Weights of a small transformer language model.
Size: 12 layers, vocabulary 8192, 21.3M parameters.
Architecture: rotary positions, untied embeddings.
Each number is 200 + 20 x the weight over its row's rms, rounded and kept within 0 to 999. Layers, rows and columns count from 0. The size before them is the row's rms in percent of the matrix's.

# down: layer 3 MLP down (transposed), 768x384, rms 0.112, rows 745-767, columns 288-383
# gate: layer 3 MLP gate, 768x384, rms 0.115, rows 746-767, columns 288-383
# up: layer 3 MLP up, 768x384, rms 0.115, rows 746-767, columns 288-383
down745,099,164,192,218,206,225,185,191,174,233,219,203,183,195,196,192,214,203,196,199,220,199,191,240,177,202,185,203,200,214,212,181,184,196,192,225,206,179,211,199,142,183,203,184,195,150,198,198,206,214,180,155,204,227,210,218,209,232,216,186,218,169,204,155,164,222,219,179,197,161,219,219,238,193,221,195,187,210,207,190,219,203,239,192,219,212,186,175,202,179,179,244,202,185,184,216,228
gate746,089,209,183,206,178,201,234,202,230,189,182,193,184,202,230,219,234,206,192,192,216,231,227,216,164,201,188,207,177,192,186,205,189,193,162,180,222,226,159,196,204,205,240,171,194,196,191,203,218,190,208,183,178,198,184,219,186,236,224,196,195,198,195,186,231,195,221,195,221,187,195,184,221,167,249,178,157,173,215,177,180,166,218,179,202,205,172,203,187,196,180,243,212,225,201,196,176
up746,099,191,189,212,227,208,183,211,175,205,236,178,213,224,189,181,173,199,234,176,211,192,225,214,246,192,178,199,222,201,192,168,243,188,230,162,177,196,226,227,228,188,202,187,179,237,216,228,199,179,218,218,199,203,199,184,210,170,182,225,201,186,203,203,159,175,207,197,201,174,181,225,221,223,180,213,187,214,224,205,151,191,193,187,174,215,188,198,209,189,240,186,158,155,207,200,198
down746,104,198,197,207,213,176,182,180,216,221,176,202,182,210,186,183,195,237,203,220,209,185,215,156,201,188,196,219,188,198,248,237,211,200,181,177,206,163,221,188,199,231,178,243,183,172,195,197,217,228,193,198,209,216,216,223,221,163,190,199,193,206,222,185,190,191,182,172,199,194,174,206,208,234,204,192,198,211,206,200,195,189,209,171,191,177,171,229,182,205,180,177,193,228,190,212,171
gate747,108,219,172,231,167,235,198,220,185,209,194,228,211,182,165,206,187,147,214,183,231,226,213,231,204,204,212,182,184,166,194,209,199,203,237,200,180,197,216,193,199,174,223,189,187,166,236,188,220,215,203,173,192,226,199,207,202,201,197,214,172,194,171,225,239,207,198,220,158,216,233,199,204,190,222,165,177,187,201,210,192,193,175,202,211,196,202,202,247,211,196,165,187,202,197,166,222
up747,105,203,201,206,161,196,183,237,192,229,177,197,193,196,194,165,219,193,190,198,190,179,221,200,209,205,174,220,200,185,185,166,204,191,197,226,246,172,184,214,182,153,245,213,208,230,178,219,195,203,208,204,195,195,198,179,190,212,211,237,199,167,205,183,227,197,195,195,205,220,185,186,132,202,193,201,228,191,212,175,214,217,193,195,154,225,196,196,155,179,235,143,183,201,199,210,220
down747,108,206,224,166,203,194,234,220,210,220,185,181,181,235,192,189,186,251,189,208,196,211,235,195,210,230,214,197,180,213,183,225,208,214,213,231,190,171,179,205,176,161,227,231,205,217,202,221,209,208,191,184,193,196,197,180,229,210,196,213,162,168,226,209,227,240,192,173,215,183,209,147,208,218,173,187,217,175,199,203,186,218,202,262,190,217,185,190,143,185,220,213,204,172,217,209,217
gate748,101,161,192,219,197,215,207,204,157,220,175,211,201,176,187,181,170,231,222,230,176,207,202,213,171,212,168,182,209,203,192,191,187,169,212,181,211,166,194,183,213,219,194,183,198,210,202,184,205,208,191,198,190,167,191,195,161,190,213,174,222,188,210,205,191,196,194,203,230,215,186,178,236,189,189,229,232,201,229,178,202,197,171,212,185,192,205,227,188,207,194,224,197,219,207,202,195
up748,105,200,217,207,225,170,214,205,190,216,159,184,182,205,162,202,180,208,206,217,194,202,232,207,189,232,171,166,216,200,202,191,206,207,182,215,202,200,157,191,223,210,192,197,202,192,199,184,234,217,165,185,175,183,168,186,182,198,229,200,230,192,203,172,214,211,178,185,199,248,180,211,234,170,181,194,195,212,177,192,208,211,178,236,208,189,148,197,203,196,203,209,204,220,226,208,196
down748,107,220,206,199,199,176,198,232,195,200,224,207,230,164,184,164,147,230,194,188,208,235,220,176,192,191,211,151,232,179,185,222,176,214,206,212,232,209,200,173,196,180,191,193,201,193,183,199,199,224,197,186,222,216,198,203,189,196,201,206,200,171,236,215,197,220,222,189,204,212,245,180,225,192,170,175,175,204,198,195,215,190,223,178,206,213,185,210,194,224,228,206,210,189,217,190,214
gate749,097,199,177,201,188,185,174,231,220,221,204,228,209,146,216,186,229,180,183,204,218,194,225,189,193,219,156,232,234,214,209,175,231,247,218,233,220,205,191,193,188,168,183,160,185,196,178,182,200,207,200,251,203,187,200,203,180,161,196,210,193,235,203,208,192,183,206,213,191,217,210,175,181,184,221,216,197,206,216,196,206,192,199,212,202,160,190,192,185,173,192,213,218,171,180,216,229
up749,092,186,211,183,213,193,207,186,228,208,229,227,235,205,214,192,168,221,186,198,157,186,228,207,191,204,185,232,245,204,244,216,210,180,189,272,172,210,226,191,200,222,210,209,209,216,186,184,177,202,208,219,184,202,194,215,193,203,191,195,218,196,195,189,222,194,202,167,175,163,181,182,197,232,203,221,230,224,200,227,236,175,203,181,220,193,200,179,223,211,187,193,200,212,190,185,181
down749,104,232,208,209,184,212,201,228,220,214,208,229,231,241,201,182,204,169,196,208,204,211,198,189,178,193,167,198,233,219,224,228,208,207,193,200,194,165,159,204,202,192,201,210,200,204,187,228,206,180,195,204,199,186,209,209,229,186,158,210,164,218,195,209,189,196,188,236,184,207,183,199,173,222,246,197,178,189,200,220,192,218,171,188,183,171,195,183,180,183,194,197,226,179,208,224,183
gate750,097,213,225,202,196,180,183,197,223,213,212,182,211,188,197,187,194,186,216,197,236,201,207,244,201,211,165,218,210,226,176,182,172,223,204,200,237,226,225,201,192,183,193,181,211,211,202,214,205,233,177,221,205,185,228,185,222,185,189,197,199,239,208,198,160,232,205,199,198,219,187,214,191,194,216,183,201,210,214,212,175,237,207,170,230,206,212,183,204,199,211,190,231,229,232,197,197
up750,098,186,234,212,222,234,199,201,175,175,169,217,209,200,227,211,154,184,221,185,181,192,194,222,189,222,170,221,220,205,213,204,188,141,198,203,198,192,200,195,185,209,213,236,203,199,188,201,197,184,182,175,238,202,192,202,249,207,219,172,230,184,203,197,181,204,169,241,194,191,209,200,203,202,190,213,213,202,218,203,195,209,253,210,196,215,191,190,239,198,200,182,179,179,230,176,223
down750,102,206,222,193,212,203,227,213,193,207,208,180,202,206,149,182,182,208,184,220,174,139,207,191,212,219,229,179,222,168,199,208,196,226,205,208,248,192,201,201,166,176,192,217,177,174,205,174,233,204,191,206,224,182,181,203,214,197,204,186,203,168,198,199,232,206,209,196,168,212,180,203,218,180,170,192,182,179,183,218,224,153,196,168,220,176,235,203,227,188,224,152,213,193,223,185,195
gate751,080,216,179,177,250,241,226,201,184,211,203,185,188,200,245,175,211,215,175,198,192,183,196,186,165,202,204,196,207,225,207,197,177,221,216,214,203,209,216,147,178,205,224,212,165,224,197,212,222,181,213,182,217,190,206,228,237,168,206,196,192,167,167,192,175,215,226,231,197,189,202,194,201,189,194,216,223,216,235,203,186,204,199,184,221,177,210,201,218,183,198,218,218,205,234,227,238
up751,086,202,198,206,190,191,191,214,200,205,196,213,214,197,190,196,177,225,208,204,220,214,199,183,249,220,188,179,198,198,204,196,204,166,226,198,158,188,217,202,177,200,227,205,197,232,182,202,226,189,201,163,182,206,202,195,217,207,179,242,194,200,217,212,258,221,215,173,187,229,188,227,129,189,224,220,185,164,221,234,204,189,227,184,224,180,214,201,220,189,196,195,216,193,191,216,226
down751,089,175,212,239,205,209,209,199,233,210,201,196,180,190,185,179,202,225,221,239,163,232,223,157,203,178,204,181,181,199,172,197,185,197,191,196,186,210,193,203,224,186,207,178,193,177,181,196,169,210,194,235,219,206,165,186,224,182,232,208,207,195,202,201,186,226,198,160,194,243,198,205,171,169,208,216,191,180,206,199,201,204,219,202,199,212,182,194,214,184,221,163,195,192,190,177,233
gate752,105,181,221,200,202,234,202,165,180,207,195,215,185,185,175,183,228,201,200,158,220,209,189,194,184,197,219,182,192,182,184,208,209,207,220,211,228,188,173,205,194,226,219,156,193,209,189,180,148,162,178,210,174,234,211,169,210,205,190,198,229,208,170,188,198,159,224,231,192,221,223,222,183,251,215,205,170,177,199,202,226,196,220,202,158,202,221,224,219,192,230,190,165,209,217,159,203
up752,105,167,165,175,231,196,162,214,216,185,226,168,189,206,180,185,199,172,189,218,186,201,230,209,153,216,188,225,172,190,230,203,182,199,184,181,187,179,210,220,234,162,168,184,187,157,233,224,185,184,241,199,202,218,159,201,213,226,177,226,187,223,175,192,205,184,194,191,214,177,234,212,220,196,248,183,184,201,208,206,229,167,165,195,175,184,232,173,214,207,223,188,200,214,222,208,208
down752,104,186,147,205,196,191,213,210,190,221,170,218,201,210,193,225,203,213,169,204,193,208,188,212,168,186,207,192,214,175,191,174,181,217,180,208,181,172,192,164,175,198,192,244,193,188,200,195,224,220,196,202,178,167,217,194,213,205,183,165,201,204,152,202,218,168,190,203,184,188,171,222,196,196,205,183,205,211,211,210,188,195,186,194,193,211,207,164,148,193,192,187,210,232,196,160,181
gate753,101,221,233,247,205,201,168,201,190,199,203,210,219,218,193,212,195,220,195,197,216,209,187,219,206,202,187,212,164,201,186,185,229,201,180,213,197,206,186,212,215,159,203,181,176,189,187,204,218,218,209,214,169,234,187,172,170,228,186,211,180,208,218,209,247,208,200,230,223,203,199,166,186,194,209,195,210,207,195,192,208,211,208,206,221,190,229,202,221,191,199,192,257,205,161,192,202
up753,100,174,194,227,177,226,206,211,188,223,228,200,211,196,221,190,213,186,178,181,182,188,184,184,160,221,218,199,171,196,185,219,183,244,219,187,204,233,193,206,196,171,244,204,203,226,170,185,205,165,218,158,204,192,206,169,219,219,234,221,165,235,219,203,196,203,202,186,194,197,193,178,175,190,201,224,171,212,212,166,208,211,196,170,176,174,201,225,193,177,207,196,202,188,208,221,181
down753,102,204,187,214,216,219,221,211,218,193,221,199,217,189,197,215,198,192,187,204,195,205,219,213,187,215,219,213,186,173,204,185,200,200,211,199,192,187,221,231,127,212,173,209,193,218,193,196,201,196,185,172,196,192,179,186,235,178,214,166,225,201,206,207,205,174,198,196,201,208,200,218,200,196,228,213,214,180,246,202,213,168,200,192,179,224,182,210,197,233,234,228,202,178,202,262,185
gate754,105,195,191,204,177,182,210,192,215,209,189,216,206,177,209,207,201,190,163,194,212,222,193,152,229,205,234,198,208,212,214,204,196,160,201,181,202,244,193,213,197,218,197,208,205,195,231,215,184,216,211,182,210,196,188,194,205,192,218,229,167,230,192,218,220,184,176,228,223,220,210,165,172,219,196,213,181,222,191,208,198,219,239,218,196,172,208,218,207,192,241,229,188,184,196,180,224
up754,106,200,246,183,154,187,227,205,200,179,236,171,192,208,194,223,195,186,208,226,179,172,201,200,212,191,198,196,209,203,183,188,198,169,243,178,222,182,207,209,182,179,201,201,210,179,207,221,186,208,194,229,202,214,179,195,198,208,198,167,237,255,192,213,205,190,193,199,184,226,176,204,216,224,209,201,241,221,204,208,178,209,213,172,167,180,247,206,178,199,192,230,212,184,220,206,227
down754,105,201,202,181,176,212,199,241,193,208,209,155,210,192,219,245,198,168,220,165,229,232,242,222,194,194,198,191,223,187,225,189,180,178,174,170,185,218,204,198,144,187,201,210,222,203,217,201,196,199,185,193,215,168,166,229,193,226,195,206,220,174,208,220,202,196,182,207,217,207,182,216,203,256,235,233,223,178,235,183,210,160,194,208,187,181,222,252,198,183,206,205,190,218,224,224,195
gate755,105,201,186,220,206,160,228,180,190,219,225,238,217,201,187,203,178,180,218,194,194,182,211,208,185,165,188,192,202,182,224,229,190,205,200,167,200,215,228,200,236,218,212,187,225,191,213,207,182,194,200,202,228,175,198,180,221,221,202,188,218,180,243,153,187,179,220,221,212,214,175,190,213,214,197,231,195,203,193,179,184,206,217,205,179,191,215,173,199,186,206,182,208,200,186,214,160
up755,102,171,185,204,197,183,186,204,189,186,209,188,179,192,225,195,221,191,185,181,221,180,191,198,216,160,197,244,182,155,201,202,210,196,176,223,198,187,168,199,181,177,183,182,219,186,217,189,190,192,194,193,215,194,187,198,222,186,228,202,253,183,214,163,207,195,210,237,207,213,226,193,192,203,193,199,245,179,227,210,201,180,177,203,179,200,196,260,248,203,175,192,212,199,178,180,225
down755,098,199,214,207,217,202,192,185,191,213,207,208,232,206,205,184,197,197,192,206,185,203,205,224,193,191,175,196,187,223,203,219,196,190,210,177,198,202,231,221,212,186,196,219,220,194,185,201,169,210,207,220,237,237,237,225,194,196,207,203,206,180,175,198,228,163,200,215,207,195,194,164,189,133,199,178,181,203,184,196,198,251,202,222,228,193,218,223,191,204,227,204,188,223,208,225,146
gate756,110,185,193,211,203,193,186,219,226,191,169,187,194,198,234,169,214,199,192,208,213,180,204,226,208,182,191,182,164,215,209,171,204,207,179,215,217,214,192,188,196,219,242,210,224,204,225,182,225,226,181,215,149,167,200,194,186,173,207,212,172,203,163,211,205,229,183,185,188,228,236,193,174,199,181,182,182,208,210,194,159,199,182,208,169,206,165,202,228,193,184,200,215,191,249,228,204
up756,107,189,210,198,227,248,184,209,194,195,227,183,219,215,207,210,205,237,170,173,165,180,189,178,165,216,210,201,195,169,192,215,269,200,227,256,186,199,245,204,172,162,189,184,215,208,213,159,191,178,182,206,195,192,194,205,199,207,214,230,209,214,209,201,165,219,212,163,203,179,230,193,184,175,191,222,214,190,202,185,206,218,195,182,226,174,194,189,194,171,219,207,216,210,205,181,202
down756,105,175,189,200,214,235,224,214,193,206,205,198,189,214,216,196,234,198,200,205,187,201,229,198,210,209,197,244,225,189,224,198,209,178,217,217,186,232,229,199,174,186,208,159,219,219,205,176,178,207,185,232,214,263,173,167,206,230,180,219,205,170,206,225,193,208,190,196,189,208,234,217,206,198,206,225,216,213,222,162,215,211,189,220,231,227,192,172,200,184,253,190,246,206,211,186,175
gate757,072,207,212,171,164,223,236,172,208,204,197,210,194,164,201,154,210,194,236,206,196,203,206,178,224,179,197,201,229,172,217,209,186,227,177,191,215,218,183,199,212,185,210,188,200,219,165,250,186,195,188,202,166,188,168,174,188,232,219,238,228,197,200,187,227,205,201,214,169,176,236,199,161,223,177,203,191,185,209,201,249,224,216,173,208,239,209,191,159,194,188,213,197,205,207,216,182
up757,082,212,232,206,171,215,183,166,171,178,168,204,189,191,206,197,182,187,193,215,199,193,173,219,164,197,199,240,188,212,193,212,199,214,202,179,180,204,198,205,207,203,185,181,208,220,198,184,199,213,208,185,158,208,181,169,198,198,196,221,173,209,216,205,232,187,188,189,224,197,186,230,217,211,190,244,204,211,169,220,241,209,198,221,201,217,164,225,161,198,185,222,199,218,228,209,177
down757,082,208,176,209,198,219,199,181,195,210,200,212,200,185,213,214,200,204,197,209,239,218,202,213,194,196,231,214,198,224,207,198,219,199,184,195,188,225,204,191,201,209,183,213,192,211,196,208,185,193,198,193,214,197,213,179,215,185,194,237,201,189,169,237,211,201,159,179,225,184,205,224,226,168,199,192,173,224,201,197,210,183,170,218,198,211,178,227,229,208,189,188,208,195,168,198,199
gate758,105,195,179,189,227,191,188,208,205,195,203,213,195,199,182,184,183,213,193,198,211,198,247,215,232,217,199,214,182,202,182,193,198,166,197,211,172,185,205,209,213,163,196,198,199,226,207,185,189,185,182,184,196,215,215,206,209,228,239,175,200,228,163,183,209,225,174,202,207,182,200,167,216,194,218,185,210,181,235,204,194,203,151,164,193,225,215,171,148,209,179,230,182,191,214,167,183
up758,097,186,177,173,187,213,214,167,212,225,200,209,192,177,210,214,186,192,203,218,188,171,207,199,189,194,229,169,192,212,224,195,201,206,185,230,233,179,204,174,158,226,190,161,185,189,178,235,193,196,211,201,171,204,197,182,194,194,198,172,193,206,185,208,213,190,215,173,145,216,208,181,186,215,193,195,182,166,212,196,184,183,183,182,198,206,160,186,185,186,202,195,214,176,215,232,227
down758,103,225,202,202,205,208,221,214,180,190,214,216,175,228,178,239,178,190,226,225,193,173,199,194,164,200,179,177,198,195,221,233,219,188,238,177,187,194,190,207,247,228,229,209,217,200,184,184,221,180,185,189,179,199,193,220,197,195,215,177,198,183,195,221,193,202,212,219,194,183,197,161,218,186,195,183,222,185,213,193,242,216,244,206,233,226,181,199,215,210,218,214,201,191,202,201,191
gate759,106,193,235,210,207,204,218,184,213,206,216,208,275,192,209,171,169,203,204,194,174,251,212,205,174,194,214,223,195,197,235,228,244,224,232,211,225,194,208,195,218,235,224,186,196,153,190,207,175,226,203,211,189,183,211,168,205,219,179,179,189,197,205,189,192,217,229,264,217,221,178,186,178,180,175,185,226,222,149,165,197,205,194,215,181,211,202,181,201,184,213,247,254,181,182,188,186
up759,106,165,207,232,216,237,169,209,200,165,192,169,177,219,178,222,216,203,170,210,213,159,206,224,223,201,171,198,204,195,165,182,183,214,175,213,216,193,245,205,178,208,171,225,202,186,259,181,225,195,185,211,187,199,171,186,192,214,203,198,240,215,230,223,211,177,205,205,200,181,180,222,209,196,210,209,224,217,198,211,194,202,223,181,169,222,221,216,195,200,206,179,200,187,201,183,153
down759,104,195,180,214,197,216,190,213,195,196,208,178,195,172,182,213,194,211,233,203,221,223,181,219,232,174,178,200,200,226,184,182,195,231,188,212,193,211,213,152,173,177,194,202,210,188,187,233,191,164,229,194,203,182,215,196,207,173,190,196,236,195,186,195,186,228,222,178,206,209,196,224,165,201,220,197,186,188,180,234,192,201,171,186,195,178,248,203,212,176,216,205,219,185,209,199,226
gate760,086,198,205,208,171,199,203,232,198,176,194,255,202,186,206,181,225,181,231,178,191,224,204,216,196,208,206,188,215,185,198,195,194,199,223,171,175,188,202,177,183,169,194,206,217,202,234,191,185,221,205,201,168,207,190,187,226,217,220,221,165,176,210,192,195,191,203,195,173,188,195,209,231,194,221,206,189,228,187,143,198,229,201,194,192,225,233,190,221,195,230,228,203,199,219,209,183
up760,093,168,206,242,185,174,199,193,168,220,182,217,221,215,206,231,190,163,208,218,220,209,227,221,202,216,214,200,170,218,223,249,189,198,166,188,204,181,232,217,215,186,231,190,219,231,230,202,213,186,187,197,205,213,221,174,183,215,191,157,176,197,200,174,232,203,231,199,182,191,172,171,184,196,201,213,222,182,181,217,178,214,205,190,207,191,209,182,182,172,218,180,202,201,189,195,213
down760,095,183,237,226,182,219,226,195,188,210,208,227,180,231,190,229,205,177,219,196,185,201,200,192,165,237,186,218,190,182,185,181,203,194,201,197,202,182,210,221,234,185,183,211,167,198,184,163,209,187,189,175,226,210,212,217,215,192,161,263,190,198,200,202,166,184,235,197,195,220,222,195,204,178,176,181,195,223,246,211,189,178,202,186,206,175,156,174,188,231,158,194,202,227,187,228,163
gate761,108,184,216,227,200,162,202,200,193,189,222,198,181,194,191,183,220,198,196,188,187,197,191,194,187,185,202,176,199,203,184,168,201,161,207,170,191,177,158,238,231,204,197,172,191,223,205,214,235,190,197,216,182,184,167,224,196,180,166,173,211,188,199,238,181,212,180,168,194,204,213,210,185,210,172,175,169,228,216,212,193,205,176,222,192,263,192,168,184,208,194,223,202,153,225,205,194
up761,099,219,232,196,188,185,181,192,211,223,221,174,207,170,198,190,174,175,234,194,190,189,187,190,196,193,190,242,187,200,194,177,224,183,224,202,197,220,209,205,210,168,233,218,185,200,211,209,195,178,138,197,172,189,207,229,220,202,177,170,207,206,186,206,233,197,251,212,211,200,215,194,205,219,183,178,206,186,226,210,163,200,224,218,175,225,224,186,218,191,195,226,178,220,216,190,233
down761,108,227,233,187,209,198,219,200,178,184,168,149,211,198,234,195,208,216,197,206,197,215,187,214,209,182,198,204,184,242,203,184,207,205,227,225,205,266,215,199,211,221,189,211,224,190,221,214,198,222,166,147,209,181,203,217,212,222,198,172,191,210,203,196,173,215,207,215,224,202,175,179,199,160,177,189,201,186,212,170,200,184,228,223,238,228,204,186,214,203,165,203,168,233,174,199,236
gate762,104,218,193,218,207,213,177,180,214,206,179,199,234,195,182,170,206,198,182,193,197,182,188,229,206,192,165,202,210,222,184,196,185,206,203,227,180,200,213,177,186,217,228,170,199,195,231,180,210,181,197,237,186,192,197,207,197,161,199,174,209,187,219,233,238,212,163,212,208,195,217,216,191,201,170,163,175,193,172,230,193,198,235,202,216,208,204,195,162,175,165,214,225,195,211,191,216
up762,106,204,145,204,184,199,173,230,199,183,208,221,239,196,210,216,171,189,191,186,199,188,196,219,177,196,206,211,209,160,194,210,217,218,210,195,217,232,189,214,169,234,180,192,222,185,186,233,207,162,221,202,217,191,208,183,223,253,209,226,208,218,183,207,203,165,203,162,215,234,214,200,187,194,216,184,213,199,215,189,228,229,190,209,232,198,195,231,202,210,185,217,186,171,186,200,177
down762,105,185,204,192,185,179,192,217,226,174,193,192,225,186,197,243,187,196,162,219,219,220,205,167,195,238,155,183,195,192,180,157,229,212,183,227,188,205,212,207,204,191,226,212,201,223,221,203,176,227,243,191,174,204,200,194,217,178,200,178,168,200,194,223,185,177,175,210,207,201,187,187,199,193,227,202,232,180,187,188,214,198,213,211,224,218,205,225,174,184,220,230,240,199,217,187,208
gate763,110,153,212,183,211,208,202,209,204,192,183,212,174,187,195,195,205,219,200,216,230,191,192,184,207,196,237,199,171,183,165,195,202,194,236,209,208,202,225,226,214,237,227,236,214,184,193,170,196,190,237,218,206,201,216,169,167,210,206,151,218,218,193,175,198,189,230,160,191,191,232,170,176,155,195,217,202,203,210,206,213,225,182,218,195,179,180,219,186,158,228,236,212,193,215,153,209
up763,109,206,190,184,195,161,189,207,175,194,227,180,217,201,221,208,189,222,194,199,202,189,197,186,203,187,179,216,183,189,192,179,197,215,208,197,180,210,203,181,199,205,205,184,202,193,188,212,190,201,199,216,219,201,221,191,164,195,213,155,202,192,225,204,177,190,187,177,197,208,214,187,172,180,188,195,208,186,217,196,215,167,199,195,233,213,220,160,189,226,186,200,223,205,216,225,199
down763,106,193,200,207,224,185,196,244,214,182,185,184,182,203,182,232,196,204,224,237,188,174,232,163,196,215,196,252,184,184,200,185,207,178,204,193,212,191,202,161,181,204,195,232,215,217,204,198,205,200,226,216,215,229,218,216,182,169,190,196,209,202,191,190,193,229,152,187,216,227,227,167,192,185,200,238,224,236,215,174,224,230,205,222,200,171,215,193,200,218,231,187,204,198,223,210,175
gate764,105,179,215,207,198,188,225,202,208,202,178,222,233,233,218,202,204,190,193,204,178,171,212,208,176,208,229,167,178,216,213,205,186,192,203,181,209,222,178,232,174,199,222,204,184,219,178,220,216,212,236,185,204,201,210,194,242,188,226,182,212,196,178,185,213,216,193,188,220,227,185,169,230,186,195,189,226,189,188,196,215,182,181,195,159,208,216,240,202,177,181,195,180,205,249,190,209
up764,102,163,195,201,200,209,236,220,200,203,206,200,213,212,201,204,218,206,218,168,190,203,216,173,192,198,186,194,235,208,207,175,202,205,189,191,225,203,189,203,184,203,188,208,215,165,187,218,208,232,205,217,229,191,177,197,205,215,203,159,202,167,205,204,215,202,241,172,198,194,181,196,213,192,226,180,173,216,174,212,189,203,209,169,186,222,201,208,202,234,222,194,227,164,223,218,220
down764,100,176,216,169,187,201,211,202,160,188,229,150,224,159,193,195,188,231,194,196,204,193,191,178,203,199,213,221,193,209,202,195,224,230,203,203,212,245,196,200,219,195,191,199,193,159,170,227,173,206,188,194,158,178,188,210,182,174,193,210,204,248,221,193,181,189,245,161,177,210,206,216,212,210,152,216,184,180,196,212,193,229,199,194,199,198,234,233,199,189,200,220,205,174,173,230,190
gate765,095,176,225,198,197,187,153,161,180,176,202,204,215,200,211,208,186,210,178,192,184,228,199,197,208,164,188,207,183,215,169,174,148,223,182,208,171,180,244,214,198,187,182,165,166,236,193,198,204,215,225,181,217,186,214,172,246,218,186,180,203,196,215,207,201,168,210,192,193,217,226,190,174,198,186,173,219,244,173,206,196,163,170,196,209,188,195,173,206,204,170,226,222,178,184,184,190
up765,099,195,207,245,189,223,158,191,210,222,201,207,203,174,192,210,213,213,191,217,200,212,176,215,208,202,196,235,190,197,214,201,209,209,179,175,226,159,219,190,207,229,173,214,210,180,207,185,197,183,171,187,200,169,195,203,226,193,227,208,211,218,173,207,175,194,208,216,212,213,216,178,225,213,198,163,230,220,209,202,180,247,243,206,213,207,202,150,189,223,171,215,219,218,207,194,174
down765,094,229,213,220,207,209,193,212,214,192,209,222,203,207,206,216,204,211,163,199,207,222,184,179,182,195,202,225,214,231,197,181,167,158,217,251,189,190,201,201,174,196,197,177,216,158,198,197,169,188,202,253,191,201,183,200,236,222,185,242,159,190,212,185,163,202,189,194,209,208,234,165,191,206,189,214,188,220,191,213,180,216,227,214,204,212,198,192,173,219,192,202,187,183,213,183,176
gate766,092,201,208,230,207,213,179,220,213,211,218,168,202,227,235,203,157,181,189,163,170,214,209,199,166,210,228,222,223,197,178,218,200,184,242,189,187,198,195,218,194,213,151,170,205,238,183,199,197,200,194,216,173,175,155,194,217,178,206,203,215,202,222,203,215,203,219,209,233,193,208,171,173,219,237,203,201,188,232,144,220,194,208,195,199,226,186,185,238,177,189,195,251,199,193,196,189
up766,095,199,224,185,258,189,227,190,247,218,192,200,204,216,208,194,257,192,199,207,197,229,214,217,208,217,184,210,217,231,187,209,210,203,191,207,182,154,205,200,212,208,172,211,195,212,190,190,206,197,209,208,211,222,151,173,229,212,219,205,208,223,196,181,216,156,211,186,214,163,202,192,207,201,237,240,227,188,223,186,173,181,207,219,181,194,200,211,226,206,205,212,204,213,184,211,223
down766,097,197,222,188,194,224,218,206,200,210,181,182,180,167,214,187,212,152,193,197,164,194,219,194,159,232,212,224,169,231,183,198,186,209,243,184,222,191,161,188,196,158,186,207,216,206,178,213,223,194,189,180,215,193,205,191,233,223,239,172,187,221,207,194,224,244,190,205,210,204,213,188,227,204,231,261,150,136,208,223,204,234,208,204,202,175,209,197,218,189,213,256,179,200,202,189,200
gate767,088,183,190,245,229,214,223,183,198,195,178,200,178,182,172,204,218,188,187,217,214,225,191,169,191,211,194,184,170,218,200,229,214,187,194,204,201,235,166,204,207,200,232,172,187,187,237,205,239,187,225,138,137,217,205,184,219,211,228,211,185,214,185,202,220,218,217,187,205,190,205,176,210,191,207,228,185,222,209,206,212,203,204,172,204,216,177,215,188,201,211,203,181,191,189,206,207
up767,095,210,172,228,208,169,167,195,215,183,212,161,130,202,187,223,220,188,200,183,165,184,194,223,181,187,216,203,203,214,181,200,208,214,178,170,166,176,178,200,247,213,182,169,233,195,171,181,172,205,215,245,216,216,211,221,179,219,181,174,239,178,230,242,208,172,191,201,209,199,237,173,183,185,186,197,209,220,173,196,197,193,195,188,243,198,190,203,197,185,195,198,187,203,184,162,189
down767,097,169,196,189,185,199,225,203,198,203,209,197,204,225,186,220,183,229,194,201,203,174,191,201,197,228,227,218,221,180,202,214,171,241,203,186,208,222,168,244,202,199,202,201,183,231,150,210,206,172,199,206,161,193,200,177,180,203,221,176,211,210,142,172,194,172,217,213,180,219,231,228,179,202,201,206,231,201,202,217,198,223,197,226,179,233,219,188,221,230,190,172,198,198,221,209,221